config.toml
num_key_value_heads = 5
rope_fraction = 1.0
tie_word_embeddings = "early"
init_out_by_depth = true
schedule = "wsd"
decay_fraction = 0.827
doc_mask = true
max_steps = 15268
Each number is 128 + 32 x the weight over its row's rms, rounded and kept within 0 to 255. Layers, rows and columns count from 0. Numbers have three digits each. The size before them is the row's rms in percent of the matrix's.

# layer 3 MLP down, 160x640, rms 0.264, rows 0-108, columns 384-511
095:193114165153048094102055118152102089126130081083088119147095154138125110143190101138153089066120147034135111073123150167115137133074087114030180082118119147126131165157125126119150087095080124113095183062151154155131140120153102143142049126156114077133118087131099092146139139080091121104154150133145143171156112144158147049133149130084089131108112175140132097151137134086131059113119
100:120093153104149102109072094149180157140124062150113147149099106123094128140183103120119130067150088106106139126121069169100143151140117105104125170135138145121110144143102144109161156132146135199128136125120122128132115064125121107100153131174127142135060075132084147169071089140140125145101117140108103126119145060045179111160138130103101144122124126107188161109167099181152091160129
092:082144069115198084113151189171074166088163157096103147095131101170132183137064123154163142081089130168164095138117161086146103129103118142073115179162123164098091151133136137109108111095160149090133135128126137176162157182121175113122142124114123158091155111191085061130153142122136142166063083132140143190106106162125140077218095183104123099125140138107153119184131073128091080143143
097:118117107148043115168163134112105154141148141136114123148114196124151090073142121151124116146154091136128115082116121120107142093148132127187162070166139108127112153076096115133118081095126156114125131124108151132153145135134075179131098114143137107121106168099074065147076122086128166108154131120110129139126067139050171129021108125126146111085086121086123128148167115125082144113148
098:118091055118074177133121162085113174105124138125111090133093158133124115149152125190122102182105117134159174101084197101137092136100180124167195116148139177138122132117140171095112086140111130102143124123093134173140168189125156167130152173087148169152155131106086172124099045072085116091111178131144149102131066133126139121207159093152161168136108146097104133163183136170106124126151
095:091141046134113141072126110147088067134132137121172155095159134105122120185175159146109133120150122111173166045112115168173165033150132117094111100164114062154074140161142079184103151104167144136133182097150151150088110128139084169158081138116087084164155209076052193105164135100181113103156080116137107129120110107131160123138178131119126182148168146154123108134093089056136080088112
101:156155097111112104152170173133069116186148102099133122114094112135124101126145075101125143083081114153093130184111117104139066114112163127080124123101156173110129192169121136120077089123156149069134132149120143111159095125173145089138125144109145176099134106037122083081127107104064099167109116058129158193144089093123072136135148133129142127141146113101116148129082109062154090192145
099:094160072131120078117073167152084137098112139151135162114096145142125217127160103123122162142118130135143114137163139085145167103094121130121114116109143156132056123123110120161038066138091160113076092174123183129136126092160075184182107133146128147136164104118064117109113127074083107142129115112166122159181100106120119110117129137130140149160126141070114144195118086081148082123171
098:118159155160101129150126175138171146154097103093121115167164073119115133107114153147148144100100136126153113104154093123112121190135176166171120123135121076139102190130160116139237105163122121160129123173181141093135133091076138174187083112138143088173135143181120097140149196136159100096109179150079109160129088165195172095173133119100142095085166181160168152125163161129210201053115
094:123131224122140110173090143149155102154118194145112183147140075095136143082164087143146169101103126090160110158135118132112143151183151102130086119089146146184196110175144102119154238162117159211133092136197113141102116102130215135105161124137158134159124138115181144140153114090191159124164135119120093129109153217103145143139081132111150103096149122121099101111115178055124129170118
098:102097136086141204083085159140187115098081094117138115064142096106099158131098151112123133153147076140142117139142152113110115108146161129142128157059125096151162072152136148111189182108137165138065107102138097110100122106131161172120100159138137110127110090102118175129077156120156122097198122123171152065159086120105124101121133136109086160114171165160112150126149131171108177124107
097:142086171168136134160132096136142113046153141124149148149114157115115069104111075149126124132114052105157159064093154144152128158138118136157187131156095120106152151075115137095191171135087053120129094160178082094099129110161138133096171099125120124107181150125171131179129110102169167119129104180133106129104147172144095167154106135140100144120076133162098104082143115172062168015135
097:105142097137151075122104117080154146137142128107139138064123107133107105177121215116153118164147088158094176091136151122073165053141123086174201187144098090152133102156123191074155158105136120123132127115098158076131090136138071111177096130125082124174129130158124120117142101035168117110123142125154174133116092175124141154127156104126105165138143158115143175111069124081110109132128
097:122133194118189144112113155122164120106140161139131183137097121127146140169178117141173129150029126119221179153122107132148018174102106156123156138184088129077178115075132118132101171167114095117080068089167181124086135124105127058147109125060114145080059190141144089107112175143093109157068169107060152126080080078101123067106093126129158120086134120136172150131120178111147164113164
103:205121138103101169091120189096126158136109133119171112133120155137102060146164159152087094134122117178108107135073117180158164094079117150128118128128161147136213112073089117113100123130132183107155099196128123209141205175157144142088139190190117139097110161147155156162084160160117104203070206161121126137119133112178198133155094193171125176117103111076133178169123104120143121171192
104:181134180166096102127144161180133125133096112079164174054145128115156152120104110143124126160146108129182151144112115139120140181144114145125132186153103100155127178141165100136163160158178104083167132149176124179113152140145125126129143140140106094122113201138129134137170101129117139146108085142133164130097134136126167156135168085112172105162145125111096143154107172149084159163157
103:124141107099126074138141146127126101148099149077106124146119079079116119105151144153129092098123188053097094158147148114074097124141150140049122183129120090132163095154146088145049171137073110150119069120113137088087124111121216136115146100162158127147145108129127098119119138150086071138061153095122125059186133153128128150107110074059108146111122112089168094127110151158114128105102
096:131152124154125151096105167144161141137120139139082157150142103114093109095132156140127175121073136155095121134159176113135121124138120116090153125151166178120166133055119114105138141084114224118142117158157145150129132123112135112073098162137094167127195171138133115113161153135124164143123144099158092115173114093104109082139095140078108131163064138139152115114108151090196110133104
093:099171184098123150090161095181145087174108154147183121104144139156122110182165187158155183163101130160130116119119151113159133144104155129094072135132117173164079124126136146178129135117109154081132094092173147175168127179149135092091145113134118092110162132174238076125148133147041154171109131094154088110157199088093138134154143165141141134146091120140102147151132068073142136122087
099:146156093173133096148171140176069114095092134088100108124169112110121170124112148147172144056091154116152145093135106088113109097162107124103173125138171151163106136125185102167149138122159092106091099177132167121165111135098138139139156120142159157199096172125134096128120079090129152136156150140115159175168156174124128223100139128043130104127159132160209136163141126120162204172201
095:130132094128094101074132137119165079148164066051111130123171142121153113169089147127136152088079128165117141068097188176131073097120143112125116139059070107138158175084161093169107107138131096084160107092136142103136137091134136134082089119127142172142143109070132123173107132157107050101096106134149117098113129069129129079138159135129117156108107098172142149123190092182092157102136
107:131076171069160157209084135168131173140138120136099117117084083182146155145103156115130156120136116134075123141127122084137082111067137085130116191160149130142102171149123135085147156112152131123127121145157104162196165092107087202129137101106120047126155114126158168154108108173147103145111150152141137203115087128131111084150164128155101124125187133113156091111093121132163133115106
102:124089086108112126138111127090167133148137147095152138130088096142183149085125176103167146132111152138102107155104139132074096146110163131135196109171128103096099133193204181139092131221150135201152151079101181142138141184216162115123148124128138189118094113155137100099073116137143108150108149125201160163119127137140148140135138120118171094153066144172096125125150122159165117128119
101:090096103096160096073154154121136157110076096114137128090157106109145101129107103182112166122116111115126151116130098153076101181100094125139090156075132081175086152140161133125075123155162121095177167100087124099102083126175135110100133144159153069106065133160086092141060137177176089107098090125147139112133133121142115151107167158134061083163147124156114171156171146163127124105170
100:119142170158183152161107113148135148141138168150096142121114134130157120147101137143125068107115107108152105151117084124128110179149095086118155126116156122096178189153170098128190172113175110185082134130115086182133151122160162208102108124158160095151131158180124122159125120191127137116145068167108102145121116131151134125139061203108115096121189114139074126105160127193177157086110
099:139155072166117142150142090123091080139155134109115141181136141130125132130135193121134149071160150121106121122158176099092188108142122113196125083097077166162172114141111151126081148094141077184118179207131150140134085069129170220154123163190119090135111140188161148134159221108159157100144101127141125135168156169170162104149073159158109165126134127138154085138155124173164214125164
102:054114161122121126110153142173120103107153196146165171103136196096110204130091158152124091147126128138148119112173152163144113195090102124144091132147129140076127127164158152165140091153134130086075106135165119121133088141143126142124121102139101098051136073111146117158127186159101078070166124102141115152076105170145086207135061096140088081145146130124135194095186132154100181094118
095:109129141134164118115192128145065071113142081129128090203123139117097182133090140159083126113084099175114118178107123108141136140081110129114128110139152118180108075162096107126093091132168093159095087143123073107130107103144181109076149126174120174035116104168129091116077182153110141103154102124123150111129156174117071042170187170102092101079116120097153169098119153169143076188146
100:125173150125168161150126144153158106126164193106143147162149084169107164109126111142153110084178118097169198157158104090102191163143089153153176128156090099140135118106101110141103134181137112116192160078121198147079149156124122143089143125100093137133181134148112154106205107093108139165139151133089165128190115111193173114112167129142149129110093136148128106148159148062218177116118
100:126133179125113114106114125104170120156125119132137133129131122143131175074110111138122140110131137159107087127192094119114093152140144053132108054110129115174136130137107072149095226133153115209122094080123096120123184115110120134115085122185122159135188140139117114097196144179117171114147178129127187172148107109102149107144145143142144158096119115120115091131130122110118131100074
100:155162146124085136190112115121144226059168166129167139102150120112157108092092183098187082140146056083124155141139130175170115143166118103143140147142132055110165083131066083140179137106143103058103146133124113137127143112160154189108086079162140136100066078064124136133132149129117146105142128163167125119153121100089091146158122123163082135107169155104085098065160068123132130088110
099:143115107092160159088162134054064082140133122164123166076098106140091144138078095097108160120096121151111139154165148196139194125124168146079125126105160121095120147138109178096216072083139166093122125162151082136106113142118130047080118147154149148122107165089077080137137122135141142146117124137139153142173161078107138209118146148142157134161123138136163179130149179127127062131184
093:104103118115144140107122115113104081117128157101141126199148088124161148090140108132097144140166094097136132115144130117082128153125146088118135122080088134072127114137108109134062127133177137156168078132143129093123117105100146102101144141120112122138160101152150114147105126117172047160135151131088125148139136151126113044130129154179159129108109178120130144119130144135152187104130
098:158164191150100062126116130190150125143144109152148120058170161116131103108146146116082148170096050075108163168145143157121074211106157129131166143143119089117106098116140089078222102099166153135170089148110127096132151157145097137089154191124162137131112124118134119164081126112095106124160128121114143133146105092163144099098110058145129167150086114097115064139171112158078167132122
098:171129233118145095180135121148148097067081142146092105105152102121121069147141191104125097139100120110081150164109152193121081076146140116108166164148125138154111097060113150164129168118074099172136136081154084113194143161113117161121145144041101149119069140144171121120136196128114156125119089158110112102104105209168100115114130133136117117089147140147174155144201161158114126161131
098:207072114184109102089093162119150148176199110167182073158146132116151149138197122102165174153142109111130114087106153122160067156163171169145155167116117101132116124171116149128101068140120129109096082115101072137120140086066126089080085173103098078134122099120104117119147145136155102031082152137126134100165117101158177161104131125075170151153117107126113157144108067176108103103101
100:118104135135100198119143125133155134125139181161104016120100140128139069119160159132149138088137142135152183077093121080114132127220109152097145148098102177119164118123052101112151170125127149167122103111120203146114157167169130135131142102143100080107166107135171171111174112145112115156152141125077105199166120154128181140152105160160164129146124133168094092133111123132115132065129
098:159150135130151090171112133118125170188143137161086173136161094149113182173082140121141133122134132157129125172173110106096134188081104158143192162125127157118166101154187107084107138133131131119093130164132180117123129164128132159149129096166162127132071166096138154127121153163127108193156156051120128129103119113111100142103086143145206134138106152152113089177143089127113244150158
098:112134127109106146124152153136094093124100134150118121208079107104126160118175126128147134087115153132177137120125080073174153141118127163169145089103134162150056200138191178102148116141118150169062115150163181138095145179126129109174076099200135151157160123110117158129155086090093144192156120113132105151111145145110110080153212132121176083106147119097148122158125119126075108161117
100:121064181180156163131112146074161149156147123165193107162132117139120138096145212103094110142147119107176110085112109074167141102193048128144105137060126103155139138186138087105165102119093111078195113072143146169142158165180145189104133071193132127104147167163145173140165134095171133126070094165142108098178128205097162171157168095076157090147141113197159090114137157093138106133208
102:175113130126146082094115178118134138146154115103151137104131140161134132142180201075137117124180135160120080082131167112089177097162151194116103169120130132145109089131141155157128078172149174143110137143136202212128221109147119158137124111146106093067130154096129171193138197133148140093135112142140118141176171127158202151088139171134156136140149149153150133163128107131142136092119
105:104080095158149087158140139108141116114155094075123142134129106085114162125124098138148123084139114112151117061111138106141147170107090159131084130140103095100069073113089118143152135139147156207130103111099150144094113088151010128131142093090087137094127133153089133146118106109117178146143078158090124107156114135179174104089155118091133114088081116132064079130176162117114088104131
104:119150103163191132141164156147183163158169129058153133117167170202121129167095151139177131117150104156104150158183159172127092113119095107115163160103153113179139169102113115105124123104195070145159119147109115101134064176179130126172196179121142181088171153084078131122132112166105132093097096095173165167139138126132059124197163077167124160173151107153130131129151150142077091201193
101:158131175168097175133089107146108116068149144154132147164091086149140122157099188113120168142206104190126166111137143118111174083113108161144090095105136132142097080138144183143104133127171138188123166140232144119131117124173131120149166204186176179125103148119175113112097214135172143172137080100112183084112135138161084114083150141207132143127102144086131190147122177055141117131155
099:119115110133159081149219144074129128113147071135176149156161144136181159087161130153168104143057091111130058120189134181073140155106194105087134064131151132092149148165101092120130097143120167128080100157131089117123120136113116105179116160071099098123141157133145127135156093143074149132104165130117148120118139175142155093149128114137135122126140179144105112086184167109122105126154
099:194139142121082159093150142148123128118143167083121178098068132148141071084083124110140153136167124113102155126141123152106086130118109106078128089132098186140105127138118107168091192139097122140122161130131102131101148122138113073179087098073148183172121116109124111095142134059138106152172158169153080148169149113174140141168152131151144123131168171142120101098103099111084133119089
099:172135151060166073121113132116119149138151118088191111155119079145052160154147112112175133075155090116154128062134164147112155165094135120149164152144075096183151170168065054184055157174086135100102133104164143116115109159176154121129118193110170181168180117066149183101161078167149092128154180107145113126150146152136148110121196171143133143024155158135133149145090079170114167148135
099:181090099140096151154146132161117085058103134169130127108109166128103202159114056089135126091138152157174121098155153141120156121103153146167146127119126173121211220121188071138146105163093117122141115128126173145103131094131155075132146104134125132122166126120145101157113045088147134125159135080156122100137109119164130121117150121123086163107163113152157101192115094156181081139159
099:088110149174161134157136114108157056111157123129197081181123136091091100157122134129102118148181059143111115112099139077165122103128097163167102130153113148084079082104132165105154071132126148177132087138118074152132163127136126114114090170150148107077087117115149117126076105065096147149084073131128107111122143136113123148186059152125147144153102111159185118109133129147116133124176
099:150121072140165136128129125076164145142118159134066171129105142141143160141071177106115144081166052097074090116103108135174116051068104086082096069166210160168173118086046121129213112129123120218128151072071173102214125143092169200149188144177161061131176126142113161102089198105114133145089122129082105129100171107091091078160128080130110137103164155127141112122153165151101158176135
100:025199143091074137145094142121108111098131178134111081118159193110101215153174095181156155153157112114143127136106143129117125142101116117179119150115058101160115085163087147128042111132124129068094121117100150114107099136131113173130160128175117084097173097140155082140122086162111109142124134145107085119090164167123138128129180104214138146133255088145178149105138116090095122077145
097:167153157093159178125142128121151128115099137130130100191086118075100138130097085160137120138133077071131183146081171100133168130136120122113105126091121108122116109136152143167176134145114159109078185130058153142128128150073134144148106129166185105168142135178148125129117129155157184106109104137087096121124070163164124136108139136193152126095115094117152111093073146097142149178134
098:171151114159054055125126125097095104133105117080074152163150068210134135185146154174120126106078158117143115181142135087175105163127133163133110136068130127100205145227146096121166134167111151111156071127097126140130145140136143131116165115142047071078111128159118108160131174189146122076109132144140117069190060098113159074172123179166117133094165149117097146127153108181201157148091
103:177127077118150119105119161140151181128113150140043138113121115140146123147110136132091159109152134102119174119150136122126134138133109157128123166090153091065085094159129140111209132127128126063098132092118108178081181121105081097178203138122101114123107090107140129175138150130129104134147125152061063086061156135126141124091167132218171148147120057150108099069150101121153127145139
099:093112131096094186136123141148092156115179104120124085110112145107139044069157138080121123131153106122118081066138201103142111058121102080116124115128126132112138141157102150141072088108088131078125123084180130081132060071107111163137147113112119124148116115085131085117158101125110144092110189124103137123106098150105061085107180050151132149147173171060149142107096105174107112136096
092:142089181101100127076147144148076111121089123113137169129059101192092192169095135101107168138160139134096146121141144137142081142137111108097156155158208144148163210141152106161115187088125139056092170127103179148144143102158098069155112136131109118161150111144121072140099169176122138156098116102175136114119109135124139089076110148121125156085127084126136149094118149149161114127119
117:128085096150152153137133114128146100127123153114103085178068106104130086125090165191081154081163141128085114087138127112163114147159124142130082188130178096080076081116107139107210193146138110112138174129136131191089186211109086131112175121231102111092161098190081169188087192167160108090118126125108140085106193087062145111126146137122117088150117151180121136141120088110127095095102
097:115138135142104174128130150170160099155143139072151153178092152118094149066118109216058113123170151134142122081133073153162142116172115127108072106114158113114162147105140147141188173055087086126105126191193107155124128150125150162104102110151095109112146132083103183151174123189160127188139118161096088145145174069088121148169096120124126084120064119147157200154085124100121148116121
097:087163131107155165190192115098145170073121095129097104156097110111145109114097123145145145155096171143137083140173130109098093101174130145082094142093167192180128110095125181110057156104137101146093099098090145137112125114111128148101137163129118200101061094151125157176157082119115144090096126143072153125136182103070158119132151142191127164119115104162124150133064142130081125187109
103:113159070117133118186169173111210147186123161093160145170193114126118189114160140120100182103124110138146118135119155081161125071145092128161128126088087106131138134130179078111102164160115138134091114129140154149083132105049145169126176132142161149138160070138148183112124204113162060153138114117150087178125145168122156144131160124163127091156116187129128120134124231145133162164143
126:129121114092125146113108043152148148124113122176114138099152132087133098151080200139140090097143168176103156119098158100067132159105110084136173154134146136067127157068147101107182169088152111158179141082065080058102087145109113178178054160119085162169118138126171119141099199146133086150110119082114175101092121137150121138201137102120107181145084104134164135080119140188155157135156
097:111045151159120140172082175107134129108116122122175125175173106163127124151098143138144111154130125135147140101158142101156179150152141155156114127094070084150181187054130065120223152134112131115087077161141111083139125128111147159071140155089131111065212086136074151151102097066160081143159065175168096100114128142108099077113149111111116078113064130137074114093136140139112141122125
096:094173175141085114144127053167093136093116147119117120160114158127134122132190093122125148173157128059165121142135156154097148132080154100093157150173097146155166130162142128142133227149128115138171169098115141086047135086143024141133114134143092042117186149140128108146199082107147089085091137137075138137152131087115066107115149120127101171124125130086149106089117044108157089062050
100:094105096096108153112078143101152165158163152126178149100054097171146159207107037124173186116146125153126118084191139182174079150091135130093086114158129150133184166104120115146115126121175142127157134166120106123159164103110145163101140155159160151126163109080098122129083149105161101158168134153166153049101184120172103166132152144152129175135183182135183177143154174127105072080162
098:120149100166131103111119198109137084145164146155177104157161221145103237142117092113146120160086088159133074114136092147127160084176160121070087167115117125177143169150126116143117165099159140144103134102114118146105129096135139169093135118170133113061178141165239148112147021140170115111057103132158144153166056120120132176160115134175135128115159116161134049164184102157125148123109
105:169186160157159079089082117166144124078137103073112141133153167121110114131062185099173135139158124140131118137114138159105181154063089118191117124137086094123166149067151168129110140123120103135193106122167089132126124149113150137135131122166140145127121141168098113130032190129089124109137160059078120181045119078120125149130161143170102169072108061115103109122109137096111063114119
099:081153173165181127178106079128170180142089118115097128143134094156124097121154135146172119123100132138158152087183147080124150169109107116142168145096091104188139156096137154121072124166140086113102071110166131126139090109172113180161188155108129156109089124109119150131131120146209183167186096142126116145115153197135098127144112156140111077139116124122121117134165068139156088146075
096:131072201123081095094160111123094157093170117176128117140133156160162145142164111126081120116129133110147129105108181085184146126118159123065131113134134161064089153125174146195067120106159158137108091149126104108156117071109110226170094112186193123144088128068114126127081189180115181138108088113101101100122141139135139090177103094072093094154103145105094137157135133089112054170124
097:140137067135043094162115162110109168093133141133132143096122124106118121136113158098105116108084099108119123110138094136130160096107199143175108080089099164118223086095105104111190130104121142136125109125115066145128148101109165058108140074095112130117120092169122151096130131163057145102129157139108120155092123157124139119081099164087122078153167151170156117113171139135116173108110
097:124155207097156053130132112114179131169119153151153183133156155122110059141100039062127113146112157078138109172158145066125146059111158127101158144099155149114047152084162134067124108106104104132101161072099107131139121144123100077183077113175133105135122093144109107131130020127127147171149095096146147114145121189100166128127106125155161085135131144140130064116140125089074130181135
097:120168177094149113155092107139064141116112097100152126138148183119151088113094127177093075164117218119118164137138139118173106158140113131083134112139072114165151174120145169155081132092134091129104174155171087145110138106109132145156211173151128119132131160144118115107187136206166161157163098096150146107193144110153133098096130125120108108124125149140131119064141152121148145158181
100:084144101106132146115141117168173135099110146155160117162123125038105159123107112151111152105152159108140066149166151097148176129111134175142086171099156163090092130065112159134000145163130143152172111122116120165192167140114103149160070143139115125120162097122111104157146070122120184184104114146084126115132154239201160105114152104163175115125134120141182111170147160125143124072138
099:139128105121144137156117169123095142120109142087142133066139150151109146094099094095151160157128126161086091131158163154147140131150075182118109132051092152123248089090126170186095105138155165158124142192138156097059129117140188118126159159150121122109170144167180126157114076099117093199186179126217130157075147114139084158159138116116135162145137147143099162123148091145127163170149
097:125166159072161144161137122081096158135102139161072071175116150138142110179142167208155143144159124140132141132127162111113118196109092103196126129126160167127060160150128102118086100154155129142190118116117175188105171148123139109132068152107102113134159123094087101138128193155167116142133136119125120094174087163140180077118120194163182106136137172161108145100127094133076147044158
101:122132172114143151134133203097095102239116187130129094172133122146169113098110150161182109120092107073110174140155098175185104153094136164092161144085136146106126181194162123107180129147106096137100151101157175170186181112129074162122099065123162108137153131132160131179105155174143125159117167166111092152026141128105167203144119136139107106181117159160185059137124138088153118104149
097:171110125100075140126151164153142121122087100167105096167130078147096171129161190082105157120075132180112121132117194107152163089136135122170129103117152103142033103150075104131223027119087120125110191106149140117129125144162083123142097162146117169131120116102101145130102130060113105127109148133141153119122135123099143119133127128137103104107092137117161108204133135144111123111078
098:081182159118040105147117098163125116148071115097094124150169128145121105066049118090138129108127132128121132126128128114146058243118119101090157065093145108142141099116103163160132078139118188144097128156114138134152121116126147156142129149112199096111090096134105111070089129158073121152136117080146148146175109194112135132124097059095144124169059107106146151127102200154139080061137
099:109161119150170107121120148152164083216117119110129200128131157151146170118188099163124111176117134145158153183157134092081110128100142129128058176140138123149057091111092161137083088116183144176100104105162095132149136115189090083123171150144139156111164123088074163156156101090139117185071121060105101134134126128165133101081145134094150140219160147067205119130156134094117125158145
105:161129089163177104120107160115104088198163099148138139088131067138095177143163128177149095117122224113170130103180138077148138080116129101116129191112156165136194165115101106151061167116053165163181193165136133176141172154137132113182188142135122129197145092123103112177145084087132121185144104137122127149131118124157159134109161136099118164146153133081103138159133172088115122155118
102:166081122145150089153160125127096129178116124117101103108116122152090052093145120106111144101096102124131117105097089090121142127101130164128133165076031117130166128222123155149195138159135125122090089182120148135090150159127131126077090112149180125143052121084129179165090194057159096104110131119147115120161133147124127127113128126134152100173134142134097074157139140071156150137095
098:150117108158138064108098149176143070145137098124141175115160117111117162163104103071096122142111126161130122155107075171111125159141136148123144128145178170138185179146193133114122172159172074114096087079152082115125098103136169099129151135080085144123142106161169130142144114099164120106126101081097155129116187130152088141167089164075126134199100137202127175134095079156165132204144
107:121140084097070121136114112082116129157120108105122080145154109117098079140101063067090153081183094124103123074090167131096070161114121160114109148091158109100112114141117136130076158130131085108145087112105125110156153131090112135117114113134136107132130099058095140176087194111137177137126170121080108179118095182116166123123099152149125055079114102118131149133148139155109138122076
098:131102201073155149151131142128178147064101108115145165165157127086075181082143103116141132131078094184081137071158166176126144108160126138099141137148140150162066119078119150119121131132153159116156201093208107128154125110111121159134123170067125145080119150089168130164134174130134085109201137114180091129178193151143097158090123156142136138107107179111156098136137137166180148112146
096:068141118179141053047167134108151182152099142170099051092106133119169108166120122058137148136111155136075143103135147109124146109109072099154094133140191173163147166122116118154119187082158117108146132157148109094174110152167126093120108116196128077139152097144080103152104118142059113184146103146114130147182108176130176106133169146139068146115084120117142095075143208086093102116138
097:028132119127115111076074126105109083220149138163105073145185108087079119101160116133190126148114179144152123107150154112091113128150116118231215149109121131125138117188150143164091108069057063127124055130148132116096130140143162113109082120099177142102133130200170106162116132173141094153147148132079137085126126135068137141113141120085130122120144131135112166064148083174127128075148
097:119128167152129155151175186108150109167153127097080172152123088125124171105123189179162121104117191148135077159138128143196139137091173137124128097158130131161129117118177108093129082098164166171096099150163132149111151132124111174121133153104126122154123140073179162180134172123115133141194130110160135142125186157147175173104163098155104132104176147128141152149199200129142081164129
100:108125147066064179118132117163071097137160094135096141145094120115080139127149075106077166114123076124119085098116134170100115206130152101142130094123127142127179163183150114198124146098121021021096063125131122074065095098086136151099054172173144118125141102101135114172137037095111132131105151125139112115155160113099111115145172154111140151085146060138201130138118128188121140155127
094:091104135117155129115134084116151166138143155125128154164130179170124099108083101154123136124132127144158128152123143135111147129095117130166186175123104141158164151152054174145140129116080151143074146147132137146098145116123107122096137130134136123148089140109102146149106093099121101123107193097103145186145150091121117111137153113142115057113135124133125161111117119132138163121140
103:131142115139123159111166156138077056183123070113134114158138142123141056136108151123131115134142167097107106108077114201129176094081099138073099112147112123060166141156117119208062136133123169169123157114143140133101117143156179120157174091091072105141154189169105052095083136182108194098161147068182087148102118183129163161161126158134142051144098093174159082116124186124089099118096
095:093132132115154137147116136128102097151133129104092135100115121141127179132161101119123112173160094137134114145114138091162113135135136085126103066115087124129074133170129089154155169134139145114109068079100130087151108159141091133117097122086043132138132108131119132107109115105142134125136129142130146098143128087118133118187114077100163106141171117125146097132114078153147145097136
096:133116181090071151092141069115075140114085126150134160091138155113090119141134122094097152070137101117152136173076134147119084220106198145126194087084144132167114126166146118170162107149148103118148111131151121110165100121156104165117157093135065158211156105149231125112121188168103149083183178114123135133118124104143127129117188138147063130054188076108126115102137148131185169104130
097:167120155175165099119066146130154158122124159153109133174129168092137129211144182136130174133175167183163145143114142201131169157069132110159123117138173101105137116106162094033216164138101102114182179091114157079140109143106130131175095112112125136123150061149093138113091118189153109075121165122108113112089140071150118098151123092139113161095076148116135149124114128158071118132135
096:140129153148163051126170144084143169167113134195119187033145135119109115111103178176137108107097107129128173194109115127091100177096150072123144108119086118117134183135111170099118155121068117046155118075122105112235100122089175067113094156158114173147112105140131121077068111140162154217165165091119160138092129199082100152137133103067141099139073189117148147149096144126162130156162
097:074178118110089148111073092155087184132091155123160092076144149125079136148107114163104120126153115085155139162080134162125064164193119134124083129099138134101159139230114150157118110151137113095174192088081177142082156147140101108121098133156083157116104139143178103121129087074175108154063165138097120177156122142117080120110089121185130108174186098126175134102110095176186111069121
098:163115154160137092124120124165100136141094100101165045078118122137149123154162081095100155097133122117136052154168096106142179156139172153134178157227165108110054125138091149082199108067164123140160152084105125179172118169114147112133134136057123099162103121150104159125149126096156072061120150126167116139153170069081154105093120095182121109148071101132096133156125109115125105052138
098:143132124193086180152165138185156139113146181115134133148094101169114123039170147154112139143156119116150071151135146102157100056125143116128080128147097125132115130127115198145155094154135137168140096175092152129093116143144110142179141100091120137092120157113129126045132100125084183118102101118127138096160115192165081083122189159132122122132134112133045112091110126113145125109107
098:134083165080120192090103142061080097108135115139149115072094126206161115193160121098096134101127146144151159122149112139125125122150136111059096095095163191132063135143168112126169201105129145110209102146170114140162137118103131092122117123216075113141096129175106138132132155081122113115158138099186112128174102117108098194103123117097118106113141168120170131149078138135176059130114
095:182171189138115152121089147100178193077101151157147118090182114130150144104092127078079146083123068105081152152142166150127130116127100114166145122170091128111115212078101135114161137155103153124085097128113095114185112133131123130172163107101147168145180127139115141141090125044101147147130174152088104111127088088092176116125100130151097089121166113132157125076131181174120148115130
099:089117085117096076219147118157090160123135116164105158168177165133115180154175139159150146137158176156168117180125134191174100028097122161108117104168102117146174060153151161125061143145114109098097096135138170049059105136087174196060153094098128141103084133125121090099130110139126127150114125156161086184100124148157090132185164095174102092105130131164075114110143139140121100157141
102:123178125133078111117082093149146103087109115149092090085119168110125056114081104117066117131178130123133111043133165174114173168124116126127090117131133073124125080082058100126105112102131138131131111089109117146100163137133081135128121137067130105164151183167122128148131098080155139098029119144061153114124028135138196144153094109170133149115089103106147151104144077111114126074166
096:116092166161145121132095127111190085070133119098050115096124101112148070142097172091081111137116127147103177069147126155075164114100129075201192155112105117155155183181135096108112085116178121119165158120141102136127127122092142149189101093096102056165183144135216178170112163169117146100156073144079155079164148155127146104116171095191100105128159107133092103107118094150135116067110
096:132158168086115170124156163152156101115093187136129114182168119100130146132159094085124118131133146195095155121114125085111139044140098070135164172085120100184208123161147169125156154107169105105099113144170169121056136092075181131085152119170110107122146127154170129164152168113159114099122161097135104130151056186161156202117118170172107167124137125107184144158131054131115115072110
105:108132162090063098156115118135112127095101189152121128182127151011120099093132064138100141086099098089157130088077126132135086107118119143151116129145098185084192147072140079137174087181128119117145141111166151127101170111099137153106078087175147122145137095123118153178145063187120106093126165144115073163114095163189137130177135090132123119105090111071096105133154189185131168060102
097:116140178113155175166126139143149123095151098130159192143128170084130132080110137130125130162140126144057087066108110126131122100097089138058099093148153122077118144053093097097177129068101146144156108110138124141152152135086110098090119120121179136129134153150153139128156136106143128109116188140127121091057138117142134134201128132149165162079092155156122094093116105129098154147125
099:103145203173132099095124158114153222083141132129161153065133132062126052125125096194126164110086127142126166137179105155177155146091182171112136081131081146148142052162106087167191097141174162149115150120126164126141144127144144158099103174076070114123176118185135161114140147110159152136093161110143106155092161135116082166132113086105116133098118142163162121181151133123065096166102
101:167163152104105095164163127089100128138132184150137172102082129100144107127127127175129142139147143133185138161098134107124138145133134162120143168144091175120144170079149118201048200136135131178141162197093104170158136112124128157106141150100194145127099117107105122166141151144106102145181115141156109153144104072131149074102147174078129056158102130126117104144141195035110067188164
101:081100155088136143076175122144115077102100093126107089073123146133107021161132144122104111143112149092100105136072097155153120133089154117110098103117127122079106131138150133072145101102084177139105062092151115169081178205133151119090103167175163153162107187144201125114107149143065141156107108063099118128112127134081113113085152146094100168135109096153073139157130134139177157123121
098:098105142148146124141180173141091135190161172094129127151135149106078211116158152135135133133136142151056107176079152115106128090120121087151126130109130122196094124070168127120095137141145108102146092142075160118094132128092074151125095092141134114162148100117109103137089154130081143114102144108136111153171143146174142152132126114185121133148136143176139119134121173089081124159082
101:170124071121114030165108124052139101111089120117083115107101109131134135162125136145120164169138128078132165144159160120164098151086117159128093138125117112087080106087190183144107156125113143059092108041125097133075117128126138105109123121174132131153102181146129133081119130150157128085142145164134152095110140097143123117159124131172185169111139169149133124097125110080146176198160